From a checkpoint of a small transformer trained on Wikipedia: 2 heads of 128 (1 for keys and values), biases on query, key and value.
Each number is 200 + 40 x the weight over the matrix's rms, rounded and kept within 0 to 999. Layers, rows and columns count from 0.

# gate: layer 2 MLP gate, 1024x256, rms 0.0629, rows 772-806, columns 128-191
# up: layer 2 MLP up, 1024x256, rms 0.0633, rows 772-806, columns 128-191
# down: layer 2 MLP down (transposed), 1024x256, rms 0.0209, rows 772-806, columns 128-191
gate772,148,270,189,210,181,221,189,141,206,316,224,216,196,95,195,226,236,225,221,206,207,226,143,238,140,240,244,153,171,236,166,201,246,221,150,104,224,205,221,169,191,219,148,162,172,212,216,197,199,219,225,211,179,121,132,194,142,205,197,230,194,231,117,263
up772,218,177,241,107,255,199,201,199,222,169,226,303,230,200,204,103,185,179,198,204,222,161,248,253,217,113,186,237,182,220,218,117,144,175,262,202,167,223,155,186,222,216,231,180,257,245,209,167,118,136,199,166,203,171,208,201,234,205,127,210,222,219,160,197
down772,252,215,193,142,243,185,268,182,185,310,291,221,217,200,214,158,236,226,175,213,158,185,244,252,285,187,206,266,234,204,227,226,138,214,235,224,171,241,174,204,202,170,216,223,207,293,281,246,167,218,194,268,217,154,174,199,222,141,121,210,253,173,282,210
gate773,239,203,186,134,225,191,245,220,182,212,174,205,100,167,250,170,237,201,210,310,241,219,218,222,200,192,267,206,152,170,217,240,174,153,233,134,201,192,160,194,163,118,190,200,188,100,170,187,215,173,201,267,183,266,159,225,264,246,186,257,161,186,159,254
up773,159,196,165,177,181,129,239,169,189,269,252,171,159,204,222,222,235,241,170,230,190,119,191,222,177,288,200,163,178,149,237,230,213,213,217,154,169,220,145,145,194,202,230,161,135,176,197,202,229,221,196,285,208,264,227,245,240,242,196,209,179,224,206,186
down773,147,216,226,139,205,159,212,161,167,217,145,192,203,228,288,172,187,207,202,157,214,265,205,207,247,223,253,215,218,229,189,208,123,226,159,210,173,190,248,161,162,213,220,212,154,264,156,233,171,199,217,244,245,257,328,217,175,223,199,227,155,144,279,243
gate774,196,217,204,266,240,231,193,279,265,193,186,148,175,193,262,225,218,243,205,168,244,172,242,201,254,287,245,244,117,211,161,213,247,195,211,185,158,237,208,200,150,223,186,148,150,126,178,189,100,268,223,170,198,197,242,150,190,173,189,175,155,184,267,195
up774,166,190,160,165,202,186,144,236,199,154,238,141,240,231,219,198,207,277,176,211,227,250,208,111,193,177,155,235,137,201,236,182,224,178,261,239,167,204,254,131,289,230,239,172,206,190,197,159,194,221,180,110,210,153,188,175,186,234,129,192,256,197,249,195
down774,194,132,183,163,269,205,207,149,228,230,186,235,185,151,154,184,245,135,198,283,148,147,147,162,234,196,125,205,290,224,170,214,140,156,234,240,198,188,161,136,192,204,187,253,224,148,228,239,248,214,166,190,183,238,257,260,355,137,139,189,174,246,174,139
gate775,220,203,215,204,224,160,202,192,191,242,268,179,114,178,196,98,239,135,214,173,190,211,169,160,165,246,168,187,165,307,198,170,282,165,193,250,143,203,203,272,205,186,242,175,224,162,196,176,208,199,182,172,245,219,218,158,193,162,155,137,215,275,178,92
up775,215,201,208,180,204,246,262,181,270,220,180,176,165,234,224,147,203,156,197,177,181,211,157,107,116,288,204,130,213,234,214,165,171,234,131,199,223,223,212,271,225,165,156,173,216,192,191,201,209,183,179,165,200,172,193,171,233,187,209,222,195,230,254,123
down775,153,246,215,210,204,234,194,221,252,214,207,182,198,162,97,173,181,223,179,127,222,246,250,217,122,185,175,149,206,255,227,160,262,134,194,192,164,164,172,245,202,216,135,210,238,192,209,136,210,150,207,167,243,221,227,206,209,208,178,207,210,195,228,141
gate776,257,141,169,231,196,246,205,185,162,236,123,159,169,208,172,265,243,194,221,231,190,209,172,172,291,222,196,131,248,139,232,242,180,168,136,196,223,228,222,219,215,241,217,179,203,168,221,189,225,161,211,159,132,196,178,263,236,275,190,172,172,201,234,169
up776,294,139,156,126,188,326,117,171,182,226,189,197,245,145,76,225,185,199,71,132,188,224,237,266,211,180,246,217,282,166,223,289,211,256,224,187,235,126,122,162,241,256,208,173,225,207,285,278,156,60,203,227,189,215,136,164,205,276,221,135,210,79,218,237
down776,195,177,130,160,224,154,233,249,244,185,244,178,146,279,225,205,191,206,139,178,201,174,209,166,220,226,207,229,188,130,176,182,187,167,184,211,160,217,147,188,174,142,180,281,213,277,203,161,174,222,181,244,261,165,210,191,190,211,266,198,209,233,183,177
gate777,120,173,187,196,280,233,207,183,232,173,200,211,190,123,150,212,284,164,199,96,227,191,193,177,138,124,150,196,206,193,150,188,217,204,222,157,193,183,181,139,200,266,215,220,253,259,251,220,205,238,115,281,134,194,204,196,135,165,201,164,180,191,250,165
up777,174,150,232,183,209,199,218,133,206,176,187,229,235,186,239,216,194,180,164,219,229,206,191,246,254,262,160,174,159,167,225,210,198,172,81,201,170,198,204,156,264,170,162,218,184,164,207,201,252,200,210,280,193,170,91,235,174,171,185,246,141,226,200,169
down777,202,142,224,199,215,219,234,212,182,241,255,196,194,147,163,220,212,155,204,195,292,254,181,182,214,147,244,179,276,233,229,206,83,132,214,175,133,203,188,254,249,243,189,153,206,129,279,147,185,187,165,325,191,167,205,256,228,173,229,202,157,212,191,132
gate778,134,199,171,225,227,200,208,257,181,298,285,162,187,215,221,184,191,93,226,204,202,209,136,225,235,172,191,164,208,316,139,184,248,186,253,191,220,253,175,184,229,208,252,205,190,224,201,222,176,256,195,226,228,236,193,272,303,214,171,217,198,225,221,174
up778,158,250,183,193,183,226,180,201,184,207,251,186,189,257,216,251,229,205,175,195,202,127,188,112,165,230,237,144,161,221,168,122,191,222,164,192,203,159,156,185,221,172,217,207,178,209,128,166,202,197,251,193,193,233,160,140,198,251,194,209,183,239,167,166
down778,196,208,174,187,170,249,198,278,170,224,159,186,167,98,157,201,209,183,208,241,166,245,205,219,171,202,149,190,236,194,273,221,186,156,205,187,188,295,267,209,236,197,303,141,260,140,218,156,233,231,229,178,264,236,174,260,216,165,185,188,219,187,204,193
gate779,165,245,119,211,150,229,169,183,298,202,169,163,248,149,212,186,202,240,171,299,233,136,241,245,260,188,178,182,178,229,193,182,286,175,200,253,257,203,244,201,135,211,195,177,184,181,183,210,167,217,263,291,218,229,166,236,187,252,193,201,193,238,177,164
up779,104,231,198,154,164,254,274,230,244,193,288,220,165,232,109,158,152,176,100,225,224,196,256,195,147,170,183,186,237,178,143,223,166,146,208,141,179,197,191,205,226,210,198,184,251,198,233,225,192,237,222,186,164,200,250,219,181,123,159,185,232,164,255,161
down779,230,162,166,215,279,187,225,124,194,205,203,261,137,168,215,181,149,282,222,159,215,225,188,203,236,228,202,178,209,149,203,228,222,181,179,170,203,146,153,278,170,144,173,147,231,188,264,193,225,263,224,109,248,213,222,235,189,215,238,178,221,233,219,214
gate780,213,208,210,151,266,152,168,205,215,220,228,191,201,148,181,264,194,230,201,171,159,177,214,225,194,174,198,231,258,185,218,199,170,189,270,175,270,192,250,151,186,232,218,185,218,172,180,216,154,156,174,223,148,133,159,180,216,247,202,154,174,207,157,160
up780,248,223,139,191,178,249,196,287,217,168,146,201,192,141,220,234,175,223,196,191,170,186,254,229,201,197,204,175,247,186,99,150,191,197,139,199,130,160,233,168,151,162,239,212,271,179,113,174,182,222,206,199,180,163,241,227,227,205,198,220,185,175,180,192
down780,167,155,223,271,195,253,171,255,155,223,143,206,204,204,174,268,238,197,173,152,150,222,267,236,156,179,216,239,201,213,205,185,179,244,226,188,196,198,188,174,161,177,223,226,186,153,157,160,191,235,195,200,158,252,200,102,193,224,183,197,197,222,199,208
gate781,197,184,236,241,216,199,209,232,141,221,211,289,180,186,211,208,219,132,198,142,199,236,176,218,171,290,206,176,118,137,165,221,217,192,176,174,239,126,207,290,166,175,237,271,232,166,157,179,262,187,221,176,256,175,190,225,188,224,229,160,164,274,237,240
up781,174,187,164,161,119,152,217,143,248,151,185,200,209,105,170,156,111,297,182,183,193,187,167,189,204,167,159,225,298,135,174,196,238,198,249,247,205,162,187,229,181,161,130,255,161,295,271,265,208,171,207,179,215,151,162,181,197,263,188,266,203,130,171,152
down781,250,184,231,133,189,198,219,169,230,119,191,245,252,154,208,199,212,188,159,219,272,162,187,227,185,175,279,191,123,211,127,195,142,170,205,108,173,267,210,244,195,199,250,196,182,152,273,103,83,229,180,210,174,169,204,182,232,217,238,216,186,158,271,287
gate782,166,193,173,208,191,209,262,198,201,218,219,213,199,261,166,204,195,156,204,202,219,280,193,197,161,175,220,216,165,270,210,195,187,147,179,191,154,202,235,206,221,172,154,232,206,163,166,179,170,208,240,188,152,171,197,187,136,239,179,178,173,189,246,172
up782,168,179,187,249,241,198,241,212,236,226,147,262,284,200,230,194,211,203,257,136,150,295,145,150,220,158,240,116,269,257,180,148,224,135,181,114,227,272,195,207,230,200,232,143,211,90,171,188,206,238,207,281,167,254,222,212,218,223,238,184,200,182,216,161
down782,196,188,232,157,176,228,224,234,225,161,175,229,167,188,219,197,204,233,166,81,220,165,168,249,212,218,175,247,264,205,176,247,189,164,165,257,179,168,206,265,50,209,225,230,229,224,228,202,208,238,174,229,220,161,189,253,261,112,248,218,231,231,212,182
gate783,158,207,192,215,207,222,180,179,210,170,240,188,157,230,204,170,204,116,181,201,294,235,198,218,178,315,144,164,175,329,247,174,172,188,188,113,271,249,233,205,187,155,217,175,167,202,207,190,233,171,203,160,235,163,227,264,190,203,226,234,289,182,165,205
up783,241,231,258,183,196,184,227,241,164,166,223,279,218,186,223,190,242,157,177,271,235,193,230,221,207,150,260,226,200,263,122,190,139,217,176,235,177,264,180,232,207,188,189,191,286,156,153,236,119,248,189,245,196,180,242,228,214,196,206,202,172,290,236,147
down783,279,220,339,167,155,229,221,198,148,239,184,202,183,234,142,196,212,191,176,260,198,191,169,173,244,191,184,231,184,163,146,125,240,218,182,211,168,178,259,243,234,177,145,123,210,251,260,250,200,221,131,153,205,230,211,259,185,212,213,226,225,217,241,173
gate784,124,140,185,150,234,250,196,199,189,111,152,233,206,89,224,215,201,201,213,185,192,235,199,140,216,194,234,225,209,248,138,209,167,207,205,211,163,127,167,267,142,202,206,191,189,264,216,177,183,196,232,147,235,246,223,225,258,156,171,164,219,110,180,197
up784,201,170,259,236,244,256,201,245,222,266,213,172,156,356,197,196,285,164,164,246,190,192,218,230,216,166,193,118,142,209,239,201,251,199,137,157,194,291,122,207,198,216,207,269,182,158,249,136,227,181,172,122,164,245,178,267,183,230,185,178,179,265,225,238
down784,211,176,182,208,183,226,257,165,320,155,220,301,252,201,192,204,231,184,234,226,189,167,241,301,186,213,225,203,156,170,152,242,208,214,164,248,150,208,232,199,185,205,82,176,176,209,255,192,212,180,167,242,196,259,172,225,252,237,119,161,168,217,189,285
gate785,233,177,152,150,167,200,150,284,162,250,197,260,272,203,152,149,168,170,128,241,256,220,196,226,130,189,174,326,164,157,205,205,218,187,207,237,145,168,198,216,257,188,169,258,199,214,187,213,149,273,157,235,160,142,164,181,222,188,201,174,213,275,169,224
up785,230,225,131,179,176,182,229,194,170,220,250,179,250,162,223,183,179,253,235,175,152,172,155,212,270,196,215,179,190,202,170,163,130,181,212,185,172,231,215,172,200,178,171,213,241,245,220,230,193,159,195,221,228,196,190,242,170,181,234,236,229,232,295,244
down785,240,256,133,237,137,211,240,220,285,185,224,163,207,213,134,162,230,204,226,140,217,253,198,97,180,223,107,242,217,247,158,137,181,240,158,189,175,220,180,234,181,161,175,209,269,188,201,180,173,193,238,171,120,210,204,191,251,250,163,231,204,209,190,157
gate786,190,137,214,176,204,182,285,207,211,226,218,262,153,144,227,179,217,148,186,201,195,171,208,252,205,235,220,221,177,244,241,142,227,122,143,197,234,195,177,231,102,157,193,255,160,248,267,234,239,181,238,160,250,241,176,231,229,229,155,223,195,195,201,257
up786,202,207,192,150,200,204,228,129,178,268,204,228,202,193,247,210,166,243,220,141,213,224,183,220,162,215,260,225,214,230,224,159,209,262,200,205,180,241,244,156,204,193,271,211,151,216,234,231,233,167,212,177,211,286,140,201,171,249,201,204,233,181,180,151
down786,128,179,232,200,134,256,295,245,180,247,231,188,299,206,199,193,216,154,205,120,219,210,230,193,173,216,214,158,204,192,182,171,194,160,225,184,252,231,156,239,198,212,205,217,249,304,174,172,145,230,150,259,181,182,178,240,186,181,185,207,162,205,239,185
gate787,210,184,172,166,180,224,230,215,164,273,175,250,169,157,227,146,255,226,199,227,221,274,188,171,218,100,226,108,206,264,212,192,309,185,231,227,204,182,252,183,163,217,267,238,251,191,182,244,176,198,238,167,163,256,282,194,224,155,222,96,277,230,188,192
up787,168,214,187,213,209,186,202,257,222,209,243,175,158,216,141,124,142,229,216,149,171,249,194,189,237,299,187,243,201,190,150,168,230,187,182,130,171,209,319,185,239,193,152,156,197,255,259,163,188,290,288,166,188,153,176,171,264,199,229,166,244,164,181,164
down787,178,211,226,113,125,166,251,226,202,183,204,180,145,263,99,252,160,200,215,191,210,255,165,219,211,236,181,174,171,218,133,247,246,164,161,227,191,186,275,206,266,244,168,151,128,174,191,224,189,212,209,164,155,169,220,172,222,218,196,81,212,186,198,167
gate788,171,174,193,178,147,174,210,210,268,185,220,162,144,118,218,265,189,245,252,168,184,144,242,155,236,81,174,283,244,205,206,188,218,218,290,199,172,187,221,163,203,269,225,212,229,159,175,173,257,210,196,179,212,180,200,162,205,169,115,215,179,150,213,188
up788,191,195,247,133,240,170,228,155,146,245,235,169,114,173,187,229,263,176,180,165,218,262,199,198,207,215,217,162,226,158,196,186,191,118,231,193,185,196,181,231,182,164,129,197,250,228,216,175,202,126,186,202,244,187,252,207,187,201,210,210,194,143,199,236
down788,222,216,239,153,223,259,149,224,188,249,224,188,248,168,196,153,196,193,222,145,163,216,186,185,194,210,238,159,134,175,211,212,211,234,195,206,188,197,302,298,126,189,113,188,200,108,182,195,176,207,209,239,271,186,277,245,228,277,207,238,267,217,186,181
gate789,238,160,161,150,190,198,228,193,172,248,179,180,277,186,142,231,196,203,196,190,155,251,195,254,194,222,244,228,148,170,133,202,210,183,199,220,222,214,198,231,176,193,358,179,256,185,246,317,151,271,157,164,218,222,260,255,199,177,190,187,223,169,181,166
up789,168,169,174,309,276,193,217,190,196,199,175,206,129,168,248,247,284,209,203,225,229,168,204,155,237,233,196,204,255,216,236,230,254,257,152,257,212,134,178,237,271,107,181,219,187,230,241,181,203,130,196,238,273,164,206,214,165,197,118,134,253,194,191,221
down789,144,220,152,252,266,196,147,171,245,146,208,257,137,244,196,168,262,155,184,175,227,133,240,205,262,239,228,186,275,221,201,182,159,152,103,95,193,186,173,219,262,178,224,183,214,255,174,216,202,161,212,221,169,220,126,245,253,224,206,184,186,239,154,231
gate790,192,205,246,268,139,209,251,265,119,191,265,264,225,254,271,228,147,202,252,181,218,187,184,237,200,211,207,162,190,148,242,166,257,185,184,215,208,270,190,169,164,207,160,223,154,251,127,219,218,172,302,206,158,179,174,186,94,185,223,207,160,172,158,248
up790,174,234,158,164,211,224,153,206,220,202,254,165,211,217,197,196,170,146,145,204,184,178,168,201,195,280,227,216,138,199,202,151,201,249,202,219,227,152,208,225,226,167,240,251,229,198,239,212,205,122,166,152,250,278,107,193,127,89,220,187,231,159,237,154
down790,112,217,222,141,181,207,175,181,225,254,247,243,170,226,303,221,238,211,139,194,205,199,206,229,203,221,153,197,191,144,259,188,182,156,188,271,209,234,192,232,191,174,229,171,265,204,226,173,158,218,201,228,163,299,222,258,230,197,210,156,197,158,213,171
gate791,195,166,195,159,197,221,139,184,283,228,239,268,236,170,136,231,207,220,268,148,208,176,215,211,180,212,182,253,191,166,146,271,166,214,227,196,236,262,170,195,266,193,157,211,157,204,194,133,156,220,202,186,150,206,233,169,127,105,217,187,191,161,249,222
up791,141,244,226,135,258,140,174,239,274,199,138,127,221,188,173,168,152,249,215,215,282,241,280,181,198,199,120,217,262,225,127,201,220,225,154,157,173,109,141,268,201,168,152,133,101,232,249,147,198,202,178,104,151,230,216,250,161,172,125,194,149,236,176,167
down791,152,215,142,139,173,173,207,199,310,107,196,122,234,187,159,216,226,219,267,175,236,204,224,274,177,197,94,143,257,233,174,227,212,202,167,150,142,169,164,263,157,188,133,212,177,256,218,201,223,168,157,182,251,224,168,294,215,221,209,245,170,244,216,200
gate792,155,146,269,182,242,221,131,133,197,237,196,215,209,239,181,167,181,135,134,266,202,171,203,165,157,190,241,196,235,271,215,215,253,185,204,236,303,154,155,245,209,195,289,167,231,209,194,132,186,165,211,219,200,142,217,147,179,205,263,222,251,214,148,173
up792,168,220,196,227,237,199,186,223,245,294,163,276,271,182,246,104,218,239,257,144,223,173,180,235,97,127,157,196,141,165,187,252,142,168,168,169,189,210,177,194,198,160,158,197,212,215,181,164,196,192,206,171,193,197,285,226,248,212,223,213,164,221,264,180
down792,265,183,201,272,221,179,220,252,195,124,243,172,143,229,182,183,249,142,198,200,203,248,214,182,303,246,238,166,242,153,251,195,203,247,244,180,173,198,187,208,145,182,226,179,211,235,227,180,193,165,242,155,165,187,174,260,167,198,196,224,188,193,153,155
gate793,236,212,194,140,249,190,167,119,230,222,225,115,246,174,199,230,200,280,197,153,150,145,173,173,216,206,172,157,108,258,168,207,199,113,204,160,186,267,230,187,200,246,213,222,197,295,166,201,185,129,196,185,172,214,231,134,182,210,156,194,270,220,181,161
up793,175,196,242,231,175,166,205,302,240,187,172,231,198,172,128,214,215,166,208,170,217,264,152,213,173,217,225,177,204,149,179,156,200,175,224,204,142,190,211,278,201,240,231,251,270,263,173,202,288,200,226,96,203,173,242,251,242,185,167,246,216,187,189,182
down793,169,245,188,225,94,214,180,199,218,173,123,206,222,183,213,103,161,194,199,206,193,266,172,268,123,160,270,114,162,224,229,197,215,208,210,248,191,222,262,251,294,251,158,110,248,182,156,202,218,194,211,250,224,156,226,208,220,188,262,245,239,227,155,188
gate794,160,232,196,200,204,161,219,170,198,202,248,210,230,243,81,175,226,191,178,218,236,160,207,179,312,182,150,187,259,232,156,256,188,197,149,231,231,300,131,138,146,168,211,284,225,179,248,185,170,229,191,276,231,186,135,150,232,164,179,203,199,211,191,191
up794,258,165,217,113,218,86,239,99,218,203,239,165,128,194,255,205,239,238,139,79,261,164,148,223,250,146,161,253,182,130,317,146,234,248,248,267,198,272,207,174,229,135,271,214,121,183,228,217,270,245,226,212,154,206,203,188,212,128,198,169,229,223,209,228
down794,226,176,169,139,134,234,161,186,257,189,155,163,198,167,150,266,257,255,240,232,177,209,194,220,208,191,260,152,196,269,199,130,178,217,258,140,222,221,211,239,192,239,164,244,160,257,186,278,112,171,260,183,175,178,210,256,183,221,154,271,213,241,127,216
gate795,279,137,200,181,178,209,127,193,215,253,268,192,167,196,211,146,234,204,187,244,205,192,193,178,203,276,166,261,217,174,286,262,265,274,224,161,255,150,225,238,231,203,232,149,216,229,152,118,212,198,213,184,197,153,212,225,167,160,215,223,200,205,214,258
up795,193,259,119,152,244,275,266,178,284,202,153,230,183,214,193,272,212,158,255,186,199,175,110,209,168,276,241,240,132,165,190,221,232,236,214,190,193,176,198,151,262,233,274,228,178,146,211,182,154,200,226,247,236,252,266,257,188,136,202,191,134,215,222,125
down795,208,188,148,187,246,210,186,273,252,225,207,152,214,207,189,198,220,176,208,133,219,194,159,194,160,135,239,251,203,207,246,195,235,224,164,225,176,201,292,220,201,225,171,228,189,152,191,144,192,170,160,218,287,263,211,211,190,185,136,184,206,178,241,238
gate796,171,152,116,250,188,294,260,115,172,166,116,194,191,222,235,157,218,228,251,171,270,169,217,171,185,204,205,182,179,152,219,221,221,238,207,184,264,200,181,297,135,164,169,220,143,217,155,209,212,167,245,178,234,181,247,199,160,151,247,205,165,198,180,187
up796,210,107,249,134,203,163,176,252,134,213,237,236,194,207,180,171,215,152,163,196,228,190,240,195,227,202,210,285,208,196,208,190,229,204,178,124,245,245,184,187,177,322,207,199,174,190,151,255,155,197,209,212,256,327,237,164,163,189,160,245,171,243,119,251
down796,224,155,192,346,206,272,191,104,188,174,310,179,219,162,132,93,244,167,251,204,212,132,134,218,208,191,194,212,211,238,243,243,145,303,172,200,122,133,247,164,192,134,200,218,205,242,206,185,261,193,256,145,124,170,222,227,215,213,176,192,247,198,215,196
gate797,228,137,227,258,153,216,207,194,256,143,183,197,171,188,239,224,239,245,99,149,201,239,191,158,245,217,202,192,149,138,213,222,289,233,191,164,168,186,194,232,143,191,203,177,225,141,251,233,158,240,164,179,230,228,203,218,217,150,217,138,233,170,251,157
up797,171,186,252,191,186,147,174,181,230,226,155,159,192,208,208,196,193,207,290,234,166,205,164,229,240,166,167,110,193,214,230,224,173,163,230,227,253,270,208,156,164,167,268,218,234,248,201,127,134,182,209,258,162,191,218,184,192,189,161,228,264,168,214,226
down797,219,194,156,164,215,195,164,188,211,187,190,137,204,162,196,204,188,205,175,188,239,184,272,132,141,184,235,245,225,187,163,258,172,248,223,174,170,132,189,264,222,179,235,240,218,131,128,190,141,261,158,235,247,169,225,236,263,164,257,253,185,244,188,252
gate798,218,170,173,216,235,230,203,206,210,85,220,189,154,184,204,129,216,212,182,249,243,212,189,194,198,241,161,197,217,247,151,184,204,267,179,234,236,163,251,172,155,194,212,184,248,203,259,204,199,212,179,162,237,188,212,229,142,137,271,173,131,164,224,159
up798,209,162,207,194,173,235,173,215,200,191,234,210,218,130,160,255,187,203,175,206,248,281,170,186,253,194,169,198,256,163,185,175,165,206,206,179,242,167,185,202,210,142,194,178,228,159,199,189,172,217,191,186,197,178,157,230,223,198,192,236,194,138,138,161
down798,199,160,209,193,141,191,215,152,220,180,214,182,149,222,211,289,215,263,233,196,166,253,193,233,217,224,199,188,178,198,230,161,167,98,187,145,179,219,212,214,245,215,151,195,242,136,156,276,193,130,169,280,206,154,183,158,281,292,186,201,217,149,175,223
gate799,151,217,210,178,187,194,111,224,259,200,289,196,210,160,181,186,208,222,180,192,164,200,297,177,218,231,156,206,194,140,151,142,185,180,236,192,233,164,220,137,217,83,202,266,216,220,222,197,181,195,246,170,168,193,179,181,140,157,208,187,252,143,228,208
up799,167,249,197,115,191,234,198,168,287,242,247,182,129,216,206,231,151,288,195,262,210,193,190,184,232,195,202,208,272,215,186,292,181,260,225,176,144,148,251,212,149,213,212,101,201,217,136,163,244,213,179,166,220,209,174,225,186,207,149,145,261,208,238,253
down799,212,141,197,166,143,176,138,189,222,255,189,225,158,186,233,174,222,195,183,154,173,175,100,163,205,190,197,278,225,138,205,172,225,229,212,206,195,202,155,223,191,155,165,202,221,156,197,176,197,141,211,236,104,176,143,237,137,219,271,185,278,176,159,217
gate800,150,162,128,152,100,159,220,196,252,200,190,196,190,215,208,151,151,237,160,162,157,200,174,247,161,243,179,224,155,221,182,160,282,192,237,176,159,159,196,197,220,141,218,147,156,281,174,180,168,184,283,235,191,229,151,156,223,132,279,236,156,200,189,260
up800,179,223,223,273,173,198,191,251,210,152,215,186,199,212,234,158,210,204,178,221,191,213,159,206,178,144,161,181,174,146,161,132,192,155,185,140,182,99,241,240,154,175,191,136,131,199,185,239,191,94,204,184,171,172,204,286,263,202,207,171,159,224,82,180
down800,195,236,232,226,238,164,203,189,154,196,234,314,177,193,243,227,189,199,183,185,213,193,202,202,133,184,140,173,212,219,173,158,124,178,220,216,237,203,253,183,222,189,225,245,235,157,137,193,268,160,174,154,194,205,232,230,221,190,220,206,213,211,205,140
gate801,159,145,232,122,175,204,214,264,162,218,262,209,277,177,259,158,221,179,146,237,204,192,238,250,251,137,137,144,245,210,246,208,219,185,213,240,156,221,248,153,111,242,249,231,262,209,184,174,241,182,207,268,186,259,150,163,229,240,193,174,217,167,161,187
up801,208,220,222,229,200,216,127,182,211,172,201,208,213,197,240,170,182,216,209,188,207,190,211,244,260,188,152,200,169,206,167,197,162,213,213,202,204,278,183,218,219,207,212,171,231,211,219,220,172,100,235,197,220,209,177,207,190,224,215,269,143,213,176,263
down801,168,203,171,192,246,200,305,194,198,251,112,160,248,165,227,119,178,242,200,215,122,233,188,150,135,197,236,207,286,196,254,156,281,263,128,175,203,235,204,168,210,171,166,165,200,202,199,228,226,190,220,236,263,166,223,170,222,273,144,255,205,214,187,196
gate802,182,180,159,210,211,177,212,253,173,188,236,135,211,253,169,164,194,202,239,166,233,189,174,228,161,162,153,286,184,154,153,247,211,175,197,182,228,233,191,190,167,193,168,200,158,213,61,171,200,254,177,251,179,184,264,196,191,214,205,116,190,251,234,225
up802,181,261,205,178,199,192,294,239,161,193,153,207,172,137,238,214,137,192,156,207,208,232,195,220,223,232,197,186,211,177,167,257,136,228,211,158,136,150,233,204,176,190,173,226,143,202,285,238,211,181,138,192,211,204,135,203,203,170,242,269,100,201,182,163
down802,207,230,154,224,306,245,102,194,205,157,129,146,198,291,137,264,191,192,181,184,186,259,258,178,154,245,239,223,275,195,180,227,189,174,186,197,209,217,177,191,210,245,200,239,237,202,177,226,232,130,254,136,159,160,153,199,224,185,234,171,221,181,236,270
gate803,239,175,188,125,194,222,280,249,247,199,294,231,199,189,252,215,168,136,208,190,183,321,193,266,127,196,172,185,220,253,188,250,180,162,224,111,208,193,244,159,233,208,184,177,130,246,167,265,179,277,108,184,177,173,235,165,244,220,233,203,151,225,170,225
up803,216,212,171,208,183,124,189,231,186,192,187,141,202,185,232,198,214,299,164,183,178,168,253,226,169,180,208,265,177,196,210,193,247,260,185,290,166,179,188,271,189,173,153,196,258,247,181,145,220,170,225,140,192,218,234,261,148,136,213,235,208,201,156,192
down803,190,240,258,196,193,213,248,229,167,208,264,146,258,257,182,221,148,227,191,194,194,249,241,181,176,223,211,150,193,210,189,191,140,206,213,191,203,183,153,227,197,133,233,172,171,253,223,187,226,136,196,238,188,196,229,204,194,175,303,181,170,162,158,219
gate804,190,180,269,172,221,216,157,215,166,239,243,168,155,145,174,160,155,177,275,207,229,248,230,234,120,264,177,229,192,258,157,211,166,176,223,255,193,205,246,233,168,236,191,172,170,143,219,264,193,153,156,184,104,222,260,212,147,185,150,126,200,233,171,201
up804,245,152,181,251,252,201,107,214,170,207,211,200,208,264,257,162,258,197,234,184,194,141,158,227,246,202,200,227,253,127,273,206,213,186,228,213,174,225,260,219,273,181,242,202,239,183,213,183,144,172,201,148,211,192,168,200,212,253,217,222,226,220,227,200
down804,161,137,181,114,184,170,192,177,162,303,306,224,203,161,231,155,228,280,217,252,191,182,230,169,151,177,170,148,217,213,213,234,119,177,118,238,208,249,162,150,236,229,188,234,245,183,218,186,286,200,189,228,287,215,221,191,223,206,264,253,239,189,206,240
gate805,203,208,231,162,199,233,199,220,198,186,201,236,169,194,169,227,251,200,203,233,227,198,192,162,247,215,135,237,234,208,214,255,276,248,237,212,137,195,240,151,149,238,211,211,169,236,263,170,259,177,152,183,196,226,161,163,217,152,155,218,163,139,137,210
up805,189,166,124,204,144,168,218,257,243,233,135,171,178,144,215,245,189,228,227,208,93,156,180,225,225,300,58,166,215,215,199,172,224,196,171,177,164,175,188,173,196,187,258,145,220,180,103,247,254,270,250,173,249,203,198,194,191,236,216,158,131,242,194,222
down805,330,189,250,216,199,169,159,162,162,228,124,198,195,161,141,210,240,199,217,258,123,110,172,179,202,288,109,157,267,215,226,160,220,212,243,176,132,222,175,175,236,184,202,236,143,247,226,262,260,241,245,140,204,155,194,191,161,281,197,211,166,195,164,199
gate806,153,208,148,237,218,246,62,184,202,262,237,240,224,145,141,216,236,218,185,176,213,244,208,176,176,179,233,229,228,133,233,201,207,256,199,201,239,259,251,166,221,195,178,96,200,176,179,186,231,169,183,176,194,167,202,176,136,176,215,223,209,141,190,192
up806,183,186,94,186,243,159,117,203,149,193,277,236,241,253,185,202,212,220,163,255,231,224,194,198,151,272,185,193,202,201,221,239,200,170,228,172,234,186,249,228,261,210,227,235,244,175,149,232,207,165,185,204,234,194,178,143,176,197,211,203,176,179,230,168
down806,208,177,207,220,189,236,145,196,251,200,225,216,176,166,169,185,166,180,205,162,213,217,222,139,138,193,172,249,178,203,201,197,216,124,199,228,170,199,198,228,233,179,129,120,208,153,171,206,203,186,276,210,255,207,237,161,201,162,190,268,180,137,162,201